python train.py --n_layer=24 --d_model=128 --n_head=4 --n_kv_head=4 --head_dim=32 --d_mlp=512 --vocab_size=953 --activation="tanh_gelu" --norm="layernorm" --norm_place="pre" --norm_eps=1e-06 --positions="learned" --qk_norm=false --attn_scale=0.177 --bias="all" --tie_embeddings=true --parallel_block=false --init="normal" --init_std_qkv=0.0442 --init_std_o=0.00638 --init_std_up=0.0442 --init_std_down=0.00638 --optimizer="soap_variant" --lr=0.00814 --beta1=0.95 --beta2=0.95 --weight_decay=0.078 --lr_head=0.00969 --warmup_steps=200 --schedule="wsd" --decay_fraction=0.79 --decay_shape="linear" --final_lr_fraction=0.0 --batch_tokens=65536 --seq_len=512 --doc_mask=true --train_tokens=138900000 --steps=2120 --dataset="wikipedia_en"
Each number is 128 + 32 x the weight over its row's rms, rounded and kept within 0 to 255. Layers, rows and columns count from 0. The size above them is the row's rms in percent of the matrix's.

# layer 11 MLP down (transposed), 512x128, rms 0.167, rows 223-249, columns 0-127
size [ 99  99 106 110  99  90  98  92  92  97 101 103  94  95 103  96 117 102  94  98  98 115 101 104 102 102  94]
[[109  93 103 135 204 108 138 140 161 181  91  96 132  90 202 169 136 150 179 102 120 147 128 142 130 180 123 158  49  80 153 135 165 102  86  77  91 158  94 147 132 144 133 140 130  91 179 112  90 110 104 122 123 103  78 182 115 135  86 118 131 172 166  95 119 132 182 136 155 108 129 172  75 135 149 118 103 126 122 112 105 151 140  78  70 150 146 103 136 119 115 170  81 126 118 152 164 111  94  89 163 116 131 186 147 130  54 152  96  68 103 193 132 116 117 168 118 124 145  51 135 131 161 129 114 108 135 172]
 [115 187 129 122 163 123 170 157 104 186 183  63 155 181 136 146 140  96 119  83 148 115 128 140 123 179  95 120 156 116 142 186 119  78 174  96 113 134 104 170 105  78 127 128 129 155  99  97  93  75 149 121 123 102  74 168 158  98 124  96  78 176 140 137 132  41 124 123 163 133 111 134 129 135 191 137 130 142 154 108 129  74 163 101  96 123 144 165 122  99  98  91 101 144 124 108 146 101 116 137 116  96 133  44 141 149 125 120 136 184 107 126 218 187 126 131  66 139 171  89 125 108 119 124  89 101 143  83]
 [122 175 176 144 110 105 164 138 153 118 114 151 186 192  92 166 118 119  75 144 117 138 175 135 128 138 185 126  94 168 165  85 105 136 104  94 119 176 108 100  72 177 111 171 134 166 145 201  98 173 108 101 112  62  99 180 118  93 137 150 110 124 154 118 112 133 113 163 122 178  64 174 109 133 126 129 127 101 105 124 116 138  89 156  75 164  89  87 133  56 113 131  91 151 138  98 109 112 128 113 134 108  72 159 141 138 125 138 104 130  76 182 135 174 119  69 163 122 140 136  85 180 150 140 104  78 146 188]
 [117 113  61 175  70  91 120  97 119 172 164 133 163 111 192 145 164  95  86  80 129 134 120 183 137 163 108 142  80 183 150 114 179 119 127  91 172 163 177 134  99 186 167  87 139 118 108  84 123 132 122 122 149 124 209  97 120 140 154 156 142 138 108 156  94 179 125 193 129 156  96 142 104  98  95 116 111 102 105 136  70  74 131 155 129  97 165 115 131 111 120 116 134 159  82 137 173 119 153 117 119 101 109 129 129  55 119 181 122  60 106  76 156 177 132 130 124 143 139 113 155 102  94  92  74 156 143 169]
 [125 119  63 102  90 131 153 138 104 150 141 184 226 150 131 159 177  87  84 151 104  84 120 190  89 122 166 126 157 210 129  94  67 162 117 120 128 108 185 149 151 131 145 101 139 116 126  77 117 170 137  99  66 155 129 124  80 147 123 105 116 118 143 131 114 119 117 107 138 156 130 176 111 112  88  67 101 124 122  79 148 151 103 134  86  85 128  99  94 119  87  99  98 131  97  99 110 127 102 117  87 142 117  67 154 141 135  88 137 109 152  75 133 151 186 115 151 140  47 191 145 123 157 130 158 166  91 136]
 [121 145 146 118 139  84  76  97 138 173 102  95 143  60 127 136 126 138 120 107  98 111 167 170 129 133 109 133 133 130 133 131 158  47 134 118 178 129 151 119 180  88 149 101 134 132 111 160  93 121 121 109 175 150 106 167 109 110 150 125 171 159 144 114 104 140 153 155  80 172 114 210 160 124 129 163 195  96 126 171  84 162 103 150 161 136 106 154 144 105  66 148  42  44 185 146 120 135 139 104 112 123 126  91 114  98 118 127 150 161 119 138 106  70 181 194 147 172 140 154 146 167 123 179 141 167  81  90]
 [179 154 105 131 129 102  90 117 155  88 109 125  95 128 139 175 140  62 152  97  85 110 117 178 161 118 118 143 115 103 117 124 109 112 106 155 184 127 103 161 155  88 159  94 179 109 131  74 116  88 111 132  82 122 129 149 105 152  85 104 141 154 206 182 174 111 133 180  95 111 155 123 113 119  86 171 111  70 144 154 199 149 158 191 144  57 103 162 108 115 106 116 138 103 101 139 105 112 133 130  80 101 134 183 136  58  84 140 139 164 137 121 154 213 143 137 135 125 176 129  75 121 173  89 137 120 103  94]
 [193 112 122 133 113 132 124 120 153 155 170 132 120 107 165  82 127 121 105 170 182 100 172 151  82 194 145 106 124  86 127  84 136 175 125 133 145 126 158 144 133 107 116 125  94 124 101  96 143 136 152 184  88  77 186 116  98 137 127 110 192 120 136 151 104  68 175 127 135 103 154 103 152 119 169 150 155 141 217 199 139 114 124 187 142 126 132 118 123  74 154 149 123  82 160  94 227 167 136 116 126 117 147 100 110 131 204 100  84 166 141 106 145  89 102 124  99 123 112 100 141 141  78 154 130 118 149  58]
 [154  60  96 168 108  53 168 110  89 149 119  85  98 138 110 142 132 138 155 132 160 140 168 128  82 142 112 134 108  94 110 147 155 114 100 154 187 129 197 157 196 155  97 121 158 121 172  84  87 174 126 154 107  68 121  92  76  78 103 103 127 167  73 116  80  96  63  98 106  96  70 157 118 105 110 138 108 128 136 132 167 137  98 127 203 155 148 145  88 146  78  77 106  85 109 124  88 115  73 125 136 174 129 139 157 155 112 107 123  87  92 130 166 126 136  96 155 145 163 108 135 121 183 114  91 140 135 141]
 [123 136 131 113 143 127 183 119 150 135 149 125 140 109 153  62 132 130 118  87  92 163 107 127 108  96  61 211 138 140  99  70 117 127  98 135  79 152 111 148 161 179 116 101 161 132  96 132  95 129 143 163 197 103 168 113 171 165  85 103 154 151 130  92 150 108 139 102 105 123 128 137 135 107 113 113 158  90 152 111  84 138  73 155 119  99  90 182 140 161  50 134 133 107 131 114  81 162 109  74 138 106 141 134 166 127 118 200  95 130 195  71 106  96 118 123 147 123  55 109  40  92 115 102  72 115 124 139]
 [139 119  84 111 124 179 130 157 107 169 117 132 137 175 124 164 129 163 141 174 101 130 127 116 126 110 139 159 170 121 136 126  98 131 165  99 104 102 131 119 129 150 173 153 157 126 127 134 193  53 120 155 109 100 140 137 190 139 158 120 124 147 122 160 182 174  72 166 136  76 154 112 173  76 129 163  86 168 146 143 125 169 128 159 175 129 179 157  94 101 144 181 156 138  75  80 166 136 145 169 133 119 127 128 140 115 141 154 115 128  38 114 157  66  56 142 123 133 152 133  96 158 113 196 142 101  26 140]
 [110 103 150 140 194 102 130 116  96 136 128 169 168 111  73 135 115 154 133  85 199 155  96 118 145 126 145 129 141 142 173 127  94 164  94 147 147 150  86 163 108 136 119 119  79 136 125 106 113 156 116 158 215 126 112  98 121 114  76  94 121 168 187 139  88 112  50 155 147 118 159  98 119 120  82  91  96 105  65 142  72 186 130 159  92 133 150 148  81 126 121 153  60  83  72 112  61 112 110 108 119 124 165 148 175 130 122  74 142 124 105 178  96 192 142 150  96 141  90 113 120 139 171 122 117  73 128 132]
 [190  85 129 196 156 176 120  75 147 128 110 108 178 181 133 207 120 105 119 116 163 148 143 121 155 157 127 156 106 174 107 107 142 144 155 188 112 173  61 152 166 124  92 125 118 131  93 115 136 119  70 163 111 127 181 120  84 145 118 122 108  94 120 138 130 144 137  92  94 143 153 165 218 142 119 121  72 115 144 117  58 131 136 122 124 144  93  98 147 121 114 150 117 138  98  99 105 114 179 120  97 115 144 171 161 162 103 108 171 130 153 136  60 188 161 150 199 143 120  91 171 131 167 161  90 160 169 121]
 [120  61 135  72 103 124 121 134  92 178 141 139  94 216  83 105 125  74 128 120  92 163  99  67  99  73  77 139 150 114  74  96 120 171 143 133  54 129 156 109 145 143  89 122 122 128  90  71 124  99 139 123  75  76 141 109 122 153 150 149  89 178 164 139 130 185 106 151  90 130 117 110 115  95 134 152  98 107 152 154 127 151 166 117 178 123  72 162 103 146 156 117 108 110 101 108 171 117 120 235 122 131 129 164 177 150 132 128 153 167  99 140 109 147  93 119 144  93 125 130 167  87 100  74 124 145  97 148]
 [107 184 116 125 146  94 160  95 128 149 120 140 160  72 126  85 137  80 164 175 147 122  73 121 145 136 164 137 102 156  90 110 144 106 165 114 113 166 132 152 159 131  82 131 132  93 177 175 150 106 153 154 165 106 133  92  43 110 122 162 116 118 135  89 105 150 214 158 124 120 127 173 155 114 154 116  87 161 155 214 122 132 111 168 125 122 124 131 141 205 118 186 119 199 126  60 157 144  52  85 115 150 118 144 183 118 111 133 125 125 152 174 172 117 129 153 126 116 114 145 137  78  77 157 134 108  81 139]
 [ 99 148 184 115 155 149  71 103 138 124 153 159 110 146 117  85 119 124 149 142 172 144 118 173 122 134 183 125  88 144  92 172 117 148  79 135 132 132 160 120  64 109 127 125 109 115 117  64 175 154 138 150 118 141 125 129 209 201 121 185 127  92 150 163 101 125 112 127  93 133  70 148 118 135  96 123  66 138 152 123 109  98  91 188 126 114 103 149 102 119 146  39 154 105 173 174 150 135 116 163 136 183 117  93 142 104 140 152 147 169  78 113 143 149 103 141  97 126 178 146 111 177  82  76  86  44 151 105]
 [103 102 162 143 138  88 177  73 112 133 129 168 150 128 169 101 140 210  93 179 147 136 145 157 130 158 132 128 162  94 117 158 176 102 175 178  82  79 160 106  87 114 148  86 164 139 160 102 161 102 206 161  79  67 158 163 138 111 138  78 151 139  89 134 103 126 152 139 158 112  88  84  91 167 179 164  81 133 147 145 127  58 131 143 121 182 162 151 165 172 130  88 166 127 105 111 118 174  82 151 121 179 147 124  77  88 156 140 124 142 133 111 111 134 118  97 130 128 161 136 146 142 155 127 160  83 187 152]
 [107 124 191 153 113 168 178 152  86 123  78 111 112 186 154  99 149 139 109 111 120 127 169 118 129  52 184 144 121 146 107 115  80 118 119 209 101 145 136 170 187 188 128  84  90 132  88 134  81 121 121 106 133  99  91 145 200 127 152 113 104 174 123 148 221 145 119 105 158 160 118  84 172  90 145 123 159 131 100  31 133 126 124 104 115 122 133 145  98 140 101 139 141 204 166 114  70 111 104 143  88 116 117  96 157 152 185 102 125 157 149  92 112 108 144 172 151 142 125 103 134 124 141 111 109 127 138 141]
 [ 82 101 115 140 155 140 117  99 120 181 167 139 140 114 157  45  76 120 205  76 103 126 113  90 203 103 146 101 118 158 118 120 171  97 100 139 117  92 178 118 133 106  81 142 158 157 127 137 126 140 137 123 142 123 108  81  45 101 181 173 119  90  78 116 127 119 151 119 145 154  93 123  84 159 142 121 140 119 125 175 108 105  88 110 104 145 138  74 131 125 107 136 119 130  84  91 188 156 183  62 156 152  96 164 114 156 131 146 132 138  64 145  75 102 141  91 187 114 151 152 113 135  79 132 188 131  78 118]
 [171 162 113 155 143 176 153 144  89 140 111 136 127 110 111 140  79 160 114 147 158 224 138  93 135 145 150  88 193 202 149 130 156 165  83 152  73 145 134 181 147 123  93 125 144 139 105 147 156 146 127  89 149 122 138 166 153  74 124  97  93 173 135 155 120  75 142 165 127  99  74 104 118  80 171  93 118 118 151 184 124 127 139 175 160 117 148 105 140 119 133 168 124 150 113 136 169  53 183 143 141 147 100  65 125 104 161 130 157  62  48 140 123 115 102  95 115 114 173 138 140 125  98 113  68 124 167 100]
 [159  45 151 117 167 135 125 134 147 179 144  53 169 100  75 125  35 107  84 122 116 115 106 106 166 136 135 101 142 123 138  60 111 133 125 139 140  90 118 150 174 116 133  54 166 162  71 163 124 157 159 120 144 133  80 164 108 139 144  99  72 115 175  48 128 115 142  70 117 134 138  71 150 168 141 124 181 164 112 129 101  99 132 137 102 147 145 148  82 100  92 125 135 158 145 107 108 142  70 130  77 175 143  97  93 166 108 135 166 142 140 146 154 139 158 143 166  94 116 173 189 123 152 127 125 103 123 115]
 [109 155  55 123 111 112 107 100  63  99  53 143 140 154 159 182 142 151 137 131 135 103 109 173 139 103 150  87 153 160 105  68 119 141 115 133 147 103 131 127 135 158  89 179  79 143 155 180 167 120 146 187  79 202 142 135 104  41 174 117 129 187 141 179  90 122 131 162 176 105 122 149  89 158 122 133 121  81  81 116 153 158  98 187 147 149 114 158 122 117  80 121 114  89 140 114 100 129 107 141 131 146 104 148 155 114 177 193 129 119  89 144 169 169 117 142 103 144 105 154 160 159 110 173 175 156 156 151]
 [212 135  51  77 112  72 111 193 119 139 113  90 159 145 126 168 119 173 106 142 140 165 108 109 125  72  79 151  88 149 141 135 136 133 143 125  93 119 167 120 140  99 103 141  91 103 153 122  87  64 157 129  52  71 138  52 110  88 105 178 164 152 124  73 107 128 141 157 123 132 150 100 112 110  81 156 173 169 157  69 159 166 191 116 173 163 109 169 171 157 141 146 131 149 140 109 147 129 112 148 127 148 159 158  89 154 154  94 116 137 128 158 175 114 100  99 153 128 144 138  88 163 154 113  92 144  97 132]
 [105  69 119 165 119 116  59  91 176 180 146 140 132 167 115 147 151 134 180 137 151  91 127 142 173  92 107 212 149 133 122 157 150 113  81 139 161  38 173  81  57 142 123 121 153 113  96 175 142 150  56 141 107 105 166 118 178  95 138 161 153 105 111 147  87 140 119 168 207  96 153 157 141  96  84  76 104 166 158 146 125 130 121 169 124 161  99 172 162 100 158 100 133 112 120 102 107 107 102 153 125 147  87 155 101 102 131 168  98 136 114 110 126 143  92 111 145  99 107 119 121  97  66  85 162 150 114 126]
 [131 107 118 105 126 171  97 159 125 105 110  40 178 156 172 144 129 101 105 101  75 132 133 152 111 123 168  98 173 132 129 104 136 130 181  91 170 154 115 119 104  97 135 116 126 106 106 136 154  97 122 167 103  96 198 123 170 122 146  86  96 134 157 157 115 122 104 169 174 103 120 161 141  78 121 177 145 129  97 124 107 102 135  97 173 106 122 110  91 182 124 119 155 140 151 141 195 150  63  86 100 139 105 170 147 150  84 106 132 157 180 131  38 190  71 168 114  70 108 117  94  90  67 139  91 109 141  96]
 [140 112 149 196 144 165 100 115 144 203 128 150 159 182 103 139 121 164 125 119 126 158 107 140 119 112 121  95 124  96 181 123 100 135 136 120 121  76  92 116 149 154 123 169 100 119  94  88 150 177 100  36 128 164 195 148 157 138 110 125 133 129 127 111  76 170 105 127 147 150 157 148 199 163 142 115  86 114 137 127 156 140 124 161 139 152 129 116 151 165 110 174 120  79  77 179 156 181 120  73 121 175 145 153 105 129 149 205 127  86  85 152 143 148 143 134 172 112 138  91 131 134 209 200 156 179 102 130]
 [ 89  78 186 175 173 145 136 110  99 141 184 146  82 162 114 129 136 108 127 139 188 152 203 108 103 127 138 194 144 106 135 142 129 145 148  95 122 125 148  90 133 124 125 102  95 156 142 124 111 117 131 130 164 163 104  68 147 150 156 104 156  74 156 103 125 109 140 171 126 115  88  72 109 194 106 120 174 120 190 152 138 144 131  83 101  91 144 159  69 152 131 111 129  75 137 109  88 102 107 156  86 181  98 169 144 158 133 111 141  84 188 108 148 176 137 138 172  84 126  72 100  68 166 116  80 132 190 148]]
# layer 11 MLP up, 512x128, rms 0.175, rows 224-250, columns 0-127
size [100 105 101  96  92  95  98  97  94 106 100  97  97 111  89  99 108  99 106 104 114 104  95 102 112  91  98]
[[102  68 125 148 100 139 125 144 170 103 138 125  91 108 151 135 147 124 119  81 140 128 141 140 113  92  79 142 109  80  90  50  87 147 120 133 107 131 145 108  64 102  63 143 123  79 152 143  75 107 153 158 163 171 216 130 146 136 117 133 143 119 134  88 145 142 119  92 114 116 159 142 200 125 118 127 182 150 124 156 132 127 105 166 183 158 119  57 102 130 155  80 179 119 100 109 179 137 161 108 120  84  95 146 191 125  88 128 166 103 145 109 116  76 137  76 128 109  74 110 137 105 114 196 129  90 196 158]
 [150 132 105 121 100 148  89  89 149 110 132 136 115 124 143  96 160 100  96  73 240 152  99 121 122  37  81 189 210 137 136 184 162 101  97 131  94 130 157 132 139 138 165 119  51 141 109 169 124  86 116 169 167 141  92 158 167 167 137  84 105 152 126 160 135  70 146  94 109 109 141 140 123 135 135 151 204 107 126 133 141 135 152 127 126 143 116 176 120 101 177 114 175  93 100  74 117 130 154 128 130  90 116 159  99 176 120 105 131 128 134 149 132 116 157 141 142 109 153 146  85 110  78 113 201 112 129  78]
 [ 96 143 131 178 122 186 149 105 126 135 155 158  71 107 118  89  75 158 134 124  72  61 105 117 122 136  99 116 137 116  90 157  67 105 169 116 109 182 154  54 130 104 166 154 174  45 138 119 155 129  84 180 116 123 147  86 136 159 129 125 116 167  50 109 133  76 166 163 144 137 148 147 121  98 147 144 121 110  99 108 133  85 158  92 119 123 113 142  84 102 111 126 142 193 148 185 188 133 146  76 152  88 153  61 152 152 138 104 177  61 133  98 102 140 143 148 141 153 142 134 188 114 147 135 147 122 136 143]
 [165 139  91 143 100  86 139 100 127 105 120  72 179 179 128  84 105 140 104 156 134 122 148 130 112 103  82  97 173 100 144 146 158 121 105 174 181 138 103 102  97 122 138 129 122 108 109 157  98 100 105  74  91 150 103 122 111 102 129 156  52 138 157 103 195 126 110 144 199  82 141  95 168  63 143 155 156 127 105 145 116 101 128 116  58 102  78 144 137 157 145  61  80 102 150  98 147  80 107 161 119 109 157 161 162 113 113 118 157 141 124 155 203 143 117 102 108 194  91 100  83 125  89 106 135  49 158 107]
 [ 93 100 165 153 131 204 105 210 154 147 123 182 180 203 143 115  67 131 131 146 142 181  91  94 107 115  97 152 129 109 136 102 111 151 124 157  99 110  97 177 135 144 116 129  72  84 108 116 144 159 150 119 174 156 133 148 140  95 123  92 176 178  59 130 104 104 108  91 149 125  94 104 151 138 119 145  81  85 125 118  81 123 169 140  65 126 123 151 128 116 107 121 100 151  80 102 142 109 102 190  73 177 114 142  67  97 112 140 170  84 100 117 165 169 153 126 167  94  89 123 173 146  82 144 116 105 164 151]
 [123 148 136 140 128  99 209 130  71 145 149 138 160 122  95  35 101 137 113 170 128 132 100 115  96 163  68 136 126 146 155 138 118 170  93 169 171 147 129  94 144  94 114  65 124 153  92 102  94 177 105 150 191 145 143  81 101  78 152 127 138 131 116 169 102 128 119  95 135  94 201 123 131  99 167  80 117  93 106  57  78 132  92 132 167 156 102  94 109 127 100  79 129 136  67 132 118 115 147 145 115  75 117  98 173 176 166 146 138 109 161 112  99  87 164 162 161  96 130 188 112 136 149 191 122 123 149 122]
 [168 112 162 144 117 104 138 148  71  69  84 166 142 121 145 148 177 117  39 139 179  98 139  72 148 122  67  94 156 107 177 109 147 167 177  59 173 148  99  95 108 123 124 112  86 146  70  96 156 156 125 101 120 142  80 128 182 154 119  76  71 153  90 134 134 117  82 138 111 117 134  94 100  88 169 173 138  65 116  55 114 111 149 125 161 145 147 110 172 128 124 165 183 175 101 141 155 138 122 134 115 104  78 107  76 139 115 104 138 134 164  71  90 123 113 160 117 129 104 121 125 152 159 142 152 126 167 122]
 [126 127 136 119 135 132 107 165 168 135 148 126 147 148  71 113 157 117 174 131  88 111 128 115 170 119  86 135 103 130 127 160 135 139 118 103 143 133 127 109 163 161 103 156  91  94  90  96 154 164 168 121 144 139  85  94  69 124 148 103 154 128 127 119  85  70 177 159 163  99 124 114 126 146 155  70 111 143 197  98 111 115 135  97 136  79  75  89 134 105 106 175 110 166 120  82 123  66 175 174 187 106 103  98 122 131 171 140 153 159 161 133 100 183 197 219 192  80  96  68 151  98 150 132 125 163 130  68]
 [164  77 169 108 157 117  95 134 103 140 114 188  85 149 129 108 171 101 133 109 119 123  92 117 112  74 118 128  84  74 168  77 157  75  87 137 130 110 150 137  83 117 125 168 167 113 132 167 107 147 152 143 129 105 108 144 169  74 160 150 101 131 103  44 138 200 191 124 142 100 158 120 141 146 112 161 153 158 127 199 105 105 106 131 119 145  96 102 105  75 131 115  95 128 126  94  90 109  95 118 186 128 132  60 147 124 178 124 106 130  85 141 125 147 120 143 166 104 154 175 162 132  37 139 189 147 112 187]
 [107 100 183 151 156 143 135 116 117 146  54 168 146 148 134  82 133 128 121 134 141  94 143  83  93 143 197 181 146 126 144 129 180 161 137 114 111 173 125  44 142 168 118  74 155  80 123  90  89  73  93 112 126 135 122  85 137  92  78 159 169 130 116 152 146 109 110 142 157 158  87 140 129  87 185  94 148  97  95 117 114 164 182 115 122 134 142 121  92 159  99  88 127 127 142 129 138 160 150 109 141 181 153  78 113 108 145 161 113 185  95 126 130  86  61  94 159  78 152 178 122 116 101 117 183  49 162 149]
 [111 151 130 116 144 129  84 109 139 138 107 124 160 119 151 130 111 192 130 101 110  82  74 105 133 134 111 123 168 125 119 144 145 155  75 145 131 175  94 115  78 176  72 157 110 204 122 106 121 136  96  70 125 138  84  99 135 100 117 185 158 113 153 169 110 115 136  66 151 168 189 155 148 169 110  95  74 123 128 110 107 143 121  54 141 115 178 145 130 156 160 131 144 188  87  59 134 127 139 103 188 167  64 129 135 124  55 153 136 166 153 121 156 142 139  75 111 162 196 150 168  84 153 131  90 118 117 115]
 [156 147 120 168 132 131 140  94 158  55  84 165  94 141 186 171 136 109  85  47 103 106  67 105 114 146 123 138 160 110 135 105 145 140 122 112 118 115  95 124  73 129 112 151  98 109 125 125 125 127 141 129  83 103 185 158 109 123 154 154  74 128  97 185 140 127 170  97  43 157 160 182 146 166 144 169 142  85 127 114  82  97 104 125  89  91 118 128 112 157 108 121  95 107 167 167 170 150 104  82 181 157 157  87 132 149 110  82 144 109 168 140 150 114 121 178 143 156  16 158 142 148 155 116 116  91 149 115]
 [ 66 181 153  71 122 152 102 124  88 142 107 131 156  79 162  77  93 163 110 139 144  99 126 141 166 138 133 156  86 109  82 129 125 128 122 111 164 111 154 112 141 129 139 132 156 104 131 143  59 182 145 208 140  98 130 102 145  92 125  83 185 157 177 132 123  25 110 122 153 111 179 131 158 133 170  96 147 121 102 100 120 133 163 125 115 157 113 109 166 142  64 138 151 133 136 132 124 134 122  65 144  89  94  80  64 156 163 119  82 126 136 129  92 149 188  80 157 143  97 180 156 108 163 110 151 191 166 133]
 [106 137 107 110 134 169 108 144 152  99 135 118 164 124 160 110 130  79 159 125  82 100 134 194 176  86 116 110 139 150 174 109 173 161 208 118 135 134 124  88 106  50 177 141 147 141 160  67 108 166 158  88 135  66 111  94 142 102  96 149 140 132  78  87 143  82  66 133 141 101 157 164  98 119 119  86 125 182 165 138 146 133 176 109  84 168 108 108  84 120 113  93 146 140 123 130 120 153 114 196 143 135 154  87 128 104  61 184 159 121 201 136  51 133 147 127 142 131 150 133  87 136 153 119 143 170 106 128]
 [131  84  97  67  69 134 121 104  96 126 148  90 124 134 168 135 138 159 127 108 140 152 153 136  83 158 158 149  75 152 138 107 114 100 145 146 109 117 151 145 148 141 123 148 119  94  69 205 156 139 163 135  63  59 147  99  48 114 228  84 173 136 118 134 114 105 110 103 136 130 174 116  80 167 158 152 149 157 139 113 141 120 147 114  78 103 191 113 125 132 186 184 163 127  95 100 119  89 168  92 127 120 129 155  82 173 115 121 172 102 132 166 132 146 225 109 129 126 157  95 141 140 138 144 152 157 108 134]
 [128 188 164 143  75 133 108 114 131 137  71 145  93 192 193 125 147 105 111 172 109  96 111  73 111 163 167  83 121  77 162 133 136 132  88 185 133 118  90 141  97 124 114 117 113  83 170 158 153 116  78 110 109  93 165  86 140 105 161 151 160  87 145 100  92 195 108 125  84  97 212  97 153  65 137 119 126  53 114 128 113 151 142  96 172  90 138 158 125  71 170 118 162 162 144 133 135 149 148 118  78 126 128 131 102  86 128 137 139 148  99  79 136  95 160 108 132 103  93 103 145 196 129 180 107 120 131 153]
 [167  70 149 134 169 105  91  63 113 154 154 162 144 100 139  96 125  87 108  78 150 158  68 169 136 142 105 151  96 152 182 144 174 205 153 128  88 147  82 151  95 126  94 117 154  91  63 162  98  69 156 127 140  94 174 109 124 170 166 120 146 139  70 123  93 167 148 129 153  92 106 114 192  89 137  96 119 127 149 181  85 145  80  76 143 177 134 112 113 135 160  91 126 118 140  49  86  97 139 132 177 123 150 111 154 115 136 124  90 120 117 162 163  94 166 162 151 147 109 182  97 123 148 135 118 132 154 115]
 [106 108 116 123 152 116 123  80  96 101 154 116 135 123  96 148 148  86 110 115 183 148 138 174 133 180  87 102 124 128 149 170  97 107 175 149 142 118 118 164 114 130 179 187 111 125 111 135  80 122 147 111  97 111 153 109 213 109 124  77  64 212 153  93 163 122  93 111  86 151 113 166 125 143 105 109  85 107 134 105 152  74  78 171 117 122  80 185 103 109 148 114 147 126  93 191 123 105  72 210 145 154 160 118 135  86 145 149 105 172 146 109 194 126 146 116 169 151  77 104 115 118 170 142  77 146 162 140]
 [ 75  81 114 132 161 140 125 135 117 136  78 150  88 109 141 118 190 187 131 136 116 140 157 151 153 145  94  94 155  79  89 134  48 129 151 166  86  75 102  82 161 116 171 113 145  97 182  76 198 128 102 135 155 113 134  82 150 113  99 114 142 114 103 138 177 141  71 129 167 168 101 136 117 104 130 110  84  88 107 121 137 155  98 113 120 151 126 115  63 143 167 145 107 141 126 178 193 125 135 100 139 140 111  58  94 141 172 116 172 168 138 153 143 200 118 182  98 142  74  81  90 138 131 135 170 105 113 152]
 [132 101 185 158 138 130 167 100 146 101 107 168 131 124 179 101 138 178 104 103 130 106 124 104 169  82  86 101 142 183  64 140 168 103  89  69 140 149 112 112  91 150 132  98  66 174 102 133 150 117  95  93 129 110 102 143 160 141 118 175 155 143 136 138  98 199 196 112  96  68 127 170 108 116 192 122  82  79 121 127 156 198 127 131 208  95 124 158 128 118 134 103 132 129 111 165 139 167 102 109 116 134 133  99 131 188 122 125 118 129 142  54 135 145  94 124 111  93 116 181 146  61 182 153 105 135 107 102]
 [149 171 151  80 184 165 145  95 102 153 135 135 122 143 138 121 123 110 151 185  77 153 160 182 106  65 110 145  69 115  72 168 121 167  96 109 124  98 160 115  63  71 102  50 166 105 112  92 137 119 107 130 130 141  72 163 132 193 123 157 159  84 153  93 132  81 176 140 104 148  69 144 145 155 150 148 171 159 126 123 141 118 123  98 146  97  95 172  92 123 119 166  89 160 145 111 127  98 172 179 151 114 106 148 145 147 131 116 164 104  70  98 163 111 135 186 152  97 135 137 146 189 114 142 109 133 194 112]
 [126  89 144 121 139 155  99  89 131 115  74 130 100 143  99 115  64  97 138  92 157 134 177 173 176 103  96 149  69 107  76 151 154 120 108 145 123 167 160  54 112 153  93 136 112 115 178 244 150 152 125  62 117 158 118 117 190 138  77 110  87 101 176 142 198 118 129 107 148 126 144  91 109  99  87 127 145 154  97 138 150 143 103 135 129 104 140 133 144  47 137 145 154  86 108 148 164  89 168 166 137 138 136 121 155 119 167 151 152  83 120 141 133  91 127 160  93 100 171 154 147 154  83  83 118  91 132 152]
 [138 100 195 141 125 132 143  86 121 135 104 152  81 147 220 149 105 154  99 147 100 134 154 144 122 119 100  95  98 193  58  86 110 107 107 150 188 166 132 102 109 116 104 126 130 126 145  84 136  97 103 145  77 160 175  97 154 102 138 177 144 143 166 140 109 110 136 108 191 161 138 132 145 101 132  99 149  80  95 169 141 131 117  72 113  98 140 171  47 122 132  78 153 137 137 180 104 153 159  96 106 148 123  80 140 159  87 109  81  99 106 113  93 155 135 127 150 112  84  76  97 181 170 161  82  69 142 163]
 [170  87 114 145 170  92 132 139 126 138  82 111  85 141 144 100  95 143 103 149 185  90 124 137 150  65  90 153 142  91 106 110 144 201 142 120 199  88  99 135 154 120 105 190 110 150  90 165  95 104  71 149 101 122 154 128 163  75  90  86 140 178 135 131 116 159 143 169 105 182 126 185  99 158 112 147 129 172  95 109  63 129 161 162 147 169 129 157 131 142 122 162 133  88  90 145 125  93 165 136 165  73  84  85 101 157 137 169 164 129 131 143 141 101 145  77 142 107  82 196 114 142 150 174  91 172 101 125]
 [ 98 123 101 112 130 196 114  65 130 121 143 163 161 122 102  92 178 148 141 157  93 139 172 104 148  78 181 158 118 112 117 140 162  84 194 115  83 115 172 136 164 147 130 141 147 153 155 158  42  88 104 187 141 142 122 140  96  73 104 129 142 147 166 150 142 129 123 108 119  28 102 138 102 161  84 101 185 143 147 103 101 174 153  89 147 127 128  76  79 173  98  95 177 149 133  73 110 114 149 164 106 130 111 143 118 169 130 123 113 145 119 151  95 117 135  63 114  80  98 113 118 154  65 102 160 106  98 117]
 [183 132 102 161 146 153 109 108 161 121 156 183 151 125 107 161 158  84 152 134 145 111 111 162 119 183 164 131  96 137 151 109  99 141 174 147 148 140 125 126  94 196 112 175 102 118  81  61  96 104  43 100 104 126 163 161  73 146 126 145 104 133 125 126 102 133 141 122 123 113 167 152 128 105  82 124 124 150 113 156  27 102 147 162  99 134 108 140 149 136 170 156 106 121 131 135 162 200  81  91 202 103 134 135 112 138  86 145 187  92  80 186 153 121 135 127 123 115 100 126 105 153 119 186 163  62  71 105]
 [ 66 122 124 111 148 114 145 126  96 145 149 105 143 134  86 104 162 108 160 110 148  99 124 115 110  97 114  93  82 144 101  98  95 167 199 144 180 135 116 154  96 148 151 106  88 125  98 130 191  72 114 124 142  88 174 130 129 155 120  96 163 123 160  78  87 123 112 127 141 106 148 158 130  56 136  67 145 173  80 175 178  77 123 108  71 161 125 127 180 151 122 162 157 104 110 157 166  87 146 169 132 125 112 109 100  92 165 151 128 161 130 123  97 164 157 179 134  71 176 154  59 144  94 123 196 189 104 160]]